Each number is 128 + 32 x the weight over its row's rms, rounded and kept within 0 to 255. Layers, rows and columns count from 0. Numbers have three digits each. The size before them is the row's rms in percent of the matrix's.

# layer 12 attention key, 320x320, rms 0.048, rows 178-195, columns 0-63
095:145153196087199071073116144142110130154210100113126159154131122149115145128121115136097083113137136083180126150178171119090140134221183112057126096180156134082118116162176145146113163145070144
104:127140148126114135136179117151125131130108113090108149127127125117161122176093119139096125075081119103134125114097160156111199092119111169088170150112139106115118120147145124125100157157090149
128:130056135124095087127159135132144133121082131085095101105103117097136097110140120087137147130103136188083125114140112139125114063108178118144131146075091160136152167178089122143113179100181126
109:109036149124124172130166101103160133158149157150141117100077115154155066130155135154124181104122141217130170168139145132131178155105157119064132172136119179142115137090162105148145132108173121
122:111180132161135163255135142157143115147102122118134159133157118133161130124101156131144162072169022096098106151182102151191143105105077137115119111128124059134143091104076124134107102134147112
134:136105108172154145125128125174128110128123134116075120121158091114106131157087142095116150187124162144117116166121131169087130125119119125157118074187143125128153134166141146134137126115203162
137:141152198113092097143163087133116156111122135111079131088100157103091178072161107125116161153107091169112131155091150100101136132225121118163163128084112230136157152149122108071124173135118117
140:147128112112116212138158114133139108090095120156137128117146104086119124149091122165108123067168135116179102088122145105158115090114119121142144145134122085132154150178160115054105191143094155
145:100136104124166180118117157138151134099110099107106168136172165076119166131141156131183152138173181167108149118151117095071144063145109121104136205149092133119142123175074140132088156114100147
139:099163170132124156103190146153144108135123129088114136098072173098058137134145113090125107090176100152160119130129160148147087174124096168127111146128105141094018126146095131095087187161141100
135:129137130122143088147119114069083164133143110081141125105141124160146184103118082161112130107100158134092177056092109139124072112090156095153142249106087158153144143089117046148139208128103151
140:075103104099119149088086120135167153127099073159152104106200078112141144182119173097132191156141089164095143150119114142099203197169170190119137095128117157092137186108143159182092110146148193
132:147136160125136120195148108127113108122134075155137107105068134097116132083132115169107202126176143174117064117135147162147112129064097169137181158088118154110079104166150148089101092138140179
142:120073119096145119106132122120100149158114107151123143163146130150166144134076138124160198186128154128159142132111101086152154151111100184128128134102092111082150194103154136187087224147128225
045:130173177106164095118113144152103139159125112108138092126145170128078147151113147124121164162061135133148209190094100185118137153058149064080095124124153106091132139141131144113142128132198136
045:180141119134113126142154126125110095101106158133144154153090082205168120128177138110145104168071039121152134148098136150110123072110075131149114126098133124083123039193110123142095095145137049
050:132101071135096145130066111117112172140093119149097094086123165190126108125115101096111127136153154125099143099092096131160120121099073138054138170072120181120148088099086153105138163093128155
047:157120110106070113104115150155123107134154124117169113123104113152116085131176103110109124098159146172046104170133126157150165110137204126151101115130131107088067103133136058154159138132105105
# layer 12 attention query, 320x320, rms 0.0487, rows 179-196, columns 0-63
086:095120170193149230090119137147175176151095092097092147098167161078136145176109162135152057121162114087112115089093147143143125073120130142171161114126207111165127084120124122095201139105141146
109:151128125108160126117193100035101146125158164106199095091128115178184138103097124072105100142129124182165141123143124184109126150145151115096135159119079122091156105140136143131080154111111084
125:083170126085097116151114124092096091127134161145140186128151130183113171152182114127119206118128158151063127127144107164169134140099072150127123114118110113149169058083111077118159080188136156
134:183132087157147081183136110152197086107138085189120115137116067145128154123158094116071175123098145180087094155094144137130128103079142086064120134114127088058112190049090106130092100140140082
133:116141142120168109123184151199107157106135108118082115121135137172112181136134107089058133204146122139146152139124145133103141120150143124137183112124166083118126145124168125076150147144181121
139:158050149116145140121165105127082154115136125144094102061131118096114146168052122164144130101133143123102088090135166166111136132173141107170122142095130145209145131162064100154193108118113147
144:128136155138128181122150168144156124083131112128114135185165100143167068208122168086117149097168166171091174149160129106071148099175134197054159097158187047089158109035172101145107157135195151
139:112098125091124105090136138179113097192095124174137126131143157122122125130141105038145147172154108177064124097183075147122128071122143075147104119115073131136071099088132197136134094154116125
128:183126129140084132092117151201151144116154168104177120095077154101140152180115029127056115144119069130113106121102137098169145070114086117143105131153143099112089072100177152074130112144161116
135:118125162166145095125144112088118119215120115129065123160128120126167140136123177150151136072131143119072110152112081140109113129093155178115108122097109129076159130120121106119078126108120133
139:171065151100112145133127113179079150117145150141105094204118045112105121178086139130121126089112114163112076072078134129109222140164186120156131106104103122130075154114136187179071110180147092
138:155074131128131143137141134145117106149147129135166081096121136102092085121112165096110105148134153136078109171189122117166141121139075151145160135182141125191136094112146179115098115177118159
143:102163155150124122133106110080130091157120137174179078139093149192115113136112074142133127124078137152099165130072079126133147182120062138143091101153090138157137150110162120098119145154110198
044:114122116134117197123039105089109152139120106110078120179161149115061128112095097092132129122110081143060155151132152130113128077194072114162166078126142162114125148186137125144118074182116147
047:117134102118162181123112147156075144151095071101119104142094119110114065151150134118104136148183168121087127096133120113151082135120128106146153137188110097136134109105131134145123111122153169
049:126098217135131133109148141086161079143072184070121148133131094165156152137134086122165081145115168081191071154103119128107225130164134175120126161159120080119137126170161142155152098130155115
049:101172140154081139094139112177138096148121138182156131115106146116142132075133104170106098148119065142121178133115152099089089121076084122094181092134170206137099093149137140086156183127151107
050:115144127129066136109150114138146096166132121135121181118112162121192108122190137052133127178140123090085102121171167173093160212104128157099100076124160119073087131170122148100182142102076090
# layer 12 attention value, 320x320, rms 0.0615, rows 160-191, columns 0-63
119:077125148176123139105148152069112109200164136109112112019167178126153111137111091106127124147088159137069134140076147128172172151148093099187129158154207136107114133140088127125143116159153156
124:114138096140128103127127067117112074106130110154056142192136159136093100115142093152177132113148197083140126155105126134073115122129129142197089143142084157158147132102119130067200095135131100
121:108141107071088118124130113102053104115072126128062149108141125112200061093158133134112136130122127152136094161123139143115073145120126135157074127136080118129161116139109082089107141121045116
129:130159153097165157086115165107100140128134137090146229140135139148139117118150155105127098191163104119154128105185069150160140123175176072108163186167091120139145109116154121134175143123134150
125:145178197156068117109129129125146164128105129171209075129123096087145132175144155146179125136165110122176184092098157092113170113117189152106075159095173112111144084106138156129146115099153146
123:130141151100184109134107124069179143131140145134120115090143117099114135099125170133154137193126168166116088106177141152176116110111084155084043061048145132114162108115122177130176166057135146
127:111104129138152100090159192084151089125166085161071192146216111125143100161177119129126076124126146096120108158129066112124149153097135146147129117134128078152161134141130071136110162086054153
124:122086160166081123107117168097128149190066113127194108107126141159075174100163119127087103081116116103106094200075067141131113177160096088128099096092099130107143127122116114136108114091164161
121:148132085204157079124148102040114175160084124158087152120090087116133104116117124101160136080167131081188120178126077176114106109124111080152122089123119135080067146129114109109156129169133122
121:128154065169117120141116035120125143120161123054178182119179152188125121141146090145137134143083104112120136142174140124113088093157059128137124132159151169115117132125166156159155117158134075
122:087146117089094090146141130134162115116135139131060136130157058209134118084105135144152129194158167117105133152100186078104107094166124124129113103086072173152134066124168117067126149164177121
126:158161124070090139093091185126128107167089162147154205088166147136163178170160148115118174112092146112128143115180146185134118140145096167097143131100092122138109129147112167079204119100150133
117:145122108107162155111142147083170084084092157090098150135166106108120169132099147127128092092095132166163134131110070111112052149137158096114194154101122142156148125147069108100105088076159132
116:146149100163176101124153108125179221208130119108152085190198118059120112120153089135133154127140217147128102194123092132071125087128179088097055134133108166161135096111131142110118136172062144
121:173119097145171100167173105076135104078163111105110149125103168186216129168132131097166096136140205124136198092118139166112118112150210129115198072068176138107103134122120179104117110145066157
127:142122114121101192144121067126120087131091105130141095129088125058123168120129114096123159118106148115119127108154189036128107085109149107138102129074140104185140149109127109156058115171114121
123:125158131091164117095132155193135109166172123137110093157094129173117153177106117184159136128114085133113113108121160138116162148161072114113134122097018090076167125090131155078188088113104132
122:095099148129093115120107173140108166139032125084126123218167207113195120122126103128125179147121105167141089160176099081110135169181104079120147145165090095178178135136155187120069115103138094
119:137168161087127146103138137118136203093126141109066182076095152141188142099126119130196120072154116116125128118076175172101164117156124106119125101185173138111175133171129118149098127119124166
125:083141090160125163104137107146142142210160085114127142165114142088172143093145178111143102098135164167140141157129151119094089103128044149174131129093112126120157083091119129149118160079091125
127:145167113176121152140150140140132040133089107100063157220138147090157137163146086145081143091173082169131175140140123139118120116147159070094182118121174119121114147028139107113119106116105153
124:114193147132130153144159144093144026142179167205112122112132134106140141156119129151134174082154094124111125114188068102136152084103154121204148105133124134166121121140143200174146120123148121
123:113104104118131130164132107069117142236066174139112082062099114121181185152138125149147076114083122150107090102161131128126143184145228139158092177141208124104133135138143136159091072084121150
126:110100142098090132141089111100105114121153161097108103155158123082111146167081092192166094170100133149184129129135144119159123197135103097154140135124093125087061167137166105166152095108067153
120:117101102183068123139060108170114146122172115162136177145110080164102140105116162072168153140120127131098121180106113095151120133091144179117134189135110132130104068133097100131169107157135120
128:108169115114114087094112146149132109067094177150143056180136161096117166134144129158127138182114137155108114206147068078118144173116123126126125134183202142163102167148139083134130136124110078
126:099164133145113155117114171155145151093118173062162085163123182113158089126115078116109150132106125140134070077187166133133131136147183070144180160175108086117152147091120109160140125154140153
122:140104147147114086109134133105142069090173124027152141079151091175199098139109132121148195098161184132104152125123138099126122148163133169167092135117156139077166139186121108166185123198094128
118:130112101170104080142122089100122095087122177099149104077149060178173145153118115168204132155073094142135085148155110114072079118141193126115119104104092101148149112121139127122126127198137083
123:124186134033145066094133189082154119099152122086120166114135084171179199145110088100120116096132132159131128240065114153142146152108146134138143094142102099098089131086130156145139137125109083
123:069129140165197137112108173179074102096075136106034144106061166149139118096098197145105151140125111111154153105084144128069122122106161123143124101115120163138115168130176089105127174179104118
122:112145102117139111148152074063146058087054128054159145086126132088094097111176166093141100090113132167146099094075179181132101152123157112100086102107147171082118113134172135123137130117138142
# layer 12 attention output (transposed), 320x320, rms 0.0657, rows 160-191, columns 0-63
129:143117135123150114054113108111150116062164121102128141152136128155210131122162130159103130086104186089135104101090107076161145107137145121133130190145094123170102166186075126088102105115161149
130:095108150157179153102113126127078142092054104134167186109179121088157111084131111125126113120139127150125138104100123159169153161092159183035152150131060117148188066132118155127107116152115140
124:164107154093142125127132112106181092123099138146104140114087156116104068162145100130132211111117160136141160135159058160158173162161149109142149127140151039094073121167104102136152161170162115
134:130112122148071110170119141152113091061170151065109123105086092102140126113102107148170103139134158165153115159127130112076109194127113087071091123151084104071096142100132131122068103133166108
133:117136181147099140121109140156159148160157107095144113145121151118142064175171086167103161146130108164140129145102103185128095135125101115137217183126162178132166140077109050137117195079104155
125:132138111171094101121134098168097093092133130131108157149095092168125177141122163098164115141099075165141098139100149145124133087191166158182085104165122118122129137129169109088096108139097122
130:098099152166100168121179076116107115177097139183125165109147075116152118083142169158129160163117127118131128154144112134126130146151106130111145188137091108110126157124150178171141152129140097
129:166130174140147122125125106099128101115150161153172145092179094136113195128172194205096155132181154136122102108142165115107165130067084129121140084132149129179152189139151116131124186151139090
125:219080100140161119075074152106158136150143168153102178138199136143117113150114123083161133120159083207137152023118120094084119143134096086146174090146073079088168043132105141081105155083160134
127:155104142088124177093139152152141149111114085133148133134115113142177110107124130136116164170098088157175092118116115116078119092175180174111125067152071130156090113198131156113118099090129090
134:135086103096148113133194149151137112113082079112140152096163109090099086141115104136080108125126116137187125065167131131113123162066074127130125090130106138120131142125123120162120112211056110
134:108080111192123043103137131173158177094113136079082119156077160170155129110153122137133128132150060096113143177086112118130046141126119151152158158097145084092108118072078167157141122113120200
122:113191140149149122157144112175182155155121140135138125202102119071172150125166099135167187124121186135167134048116156178125092136076117153086115125136127148066130082098149118145083128140139115
120:133098132128152137158119129064096148102145112168133143089042121146104146156113121130126133207081084132112162110117177108129107125118125142173166182167174163045149117199139121176098100118167148
129:185132133123106117102100106142155113121104099080141092135143116113101153066118107136075053150111122136088122109085183127102176079164093206102117138155118108105085167168183096123083152155163185
133:098154091162101138138064135119093076102162128140149203140140157098122093148149119144121093113160122119128152141105196135147109148152143055123137137127140123085123172195162119118170123052093109
129:138166156114098112127107113139078172151137121115123182068090142171186115063164135145095116114189068120146156122148109119077123185162071147146115103116198147096154159141121112151114133180147157
127:143184183109128128089139153119078157152142139165093180086128131105152104104102109135123112113092182139158134128179106125209124077155158119176104111159191136137090102041131140063166125139191115
125:050133183121062092148062136113164099119159143162135111151101097161126102084149155089124149168165150126100166132142077161101125117053062092074136084127158092108037128118153137149108129137190135
130:087167135106157100131079092119157066089134127154156144152110118172137113133115095160125103145103100125111093060091187143185118107102147130096085112117088139130178163123105118123113193129135133
135:163170157214148137041115158137100131132139085166151132145097159092138099194144116168209173167136111166089135121110191218103161133116153114193094143122113116160122123150112111121111183156158122
130:178141089119058177148083124066139078095181061153059154100089138143072136090171136166110149137167198108159132135111168094125103158164185173110094133142111151141114100084108136118108189143081162
128:098069160210130150147107181159132121131132119117115110172149103132126158126174078112176087117109085094116155108117083076133076152179130147148107118158131178137089136130126115156167188067111121
134:100124119155146118126155208121122104095121136120057054167152127127198093115146076161151173158138185104108140137047125131152170129156129075082112142114143137129158166080105067144070165140146096
125:111154129104088157150092189082163086148047080084152085125100135169140112145103171096091139140112161152070161068117116103077123106047148156129105110100070108091126098128133093140146068115122081
136:059165098146104153152126161120135145093157129098123132137170148120170149099143110146068108124069141199156156132142178127141128055120141118134127075109119124094064119172142090077086133123142096
134:119149122122089102098111057131070144128174131114146105136154115094192121147141101126117160041167144135104146094067086086077181144138142216155131124134135105124175065127153161140122175109173074
128:097092101125101126127151186135128103190097169147102139131111176208087082171153102131065159159110088101130050139148177159188096136126098085099129128132177082129148128082146089140067144130148151
120:146154120106099184142086166107185173177132133075087130125127133183089135117195086087182086118173149087128108107105153089167145142029068125138167105112085155133127133109171163078127157144111159
129:164179130134058161134082106141103126132094110098074087142119117193131139098121111111170161166101129155092138096106180134143107165135135088106113138141172129089164128112158115135182078086145182
132:187128142118126188132091146108120107140161117085129189142162118144140140074135084112137090112113139159087121155151077124213107138116191161157163127139150134151171110082181106166089074138102218
131:104131086116136111144085146095132158096139132202120123125084089144134095121140151121144111072109100125085112114148149123139160138168094147131127135114143129164130112103127121134161081150126118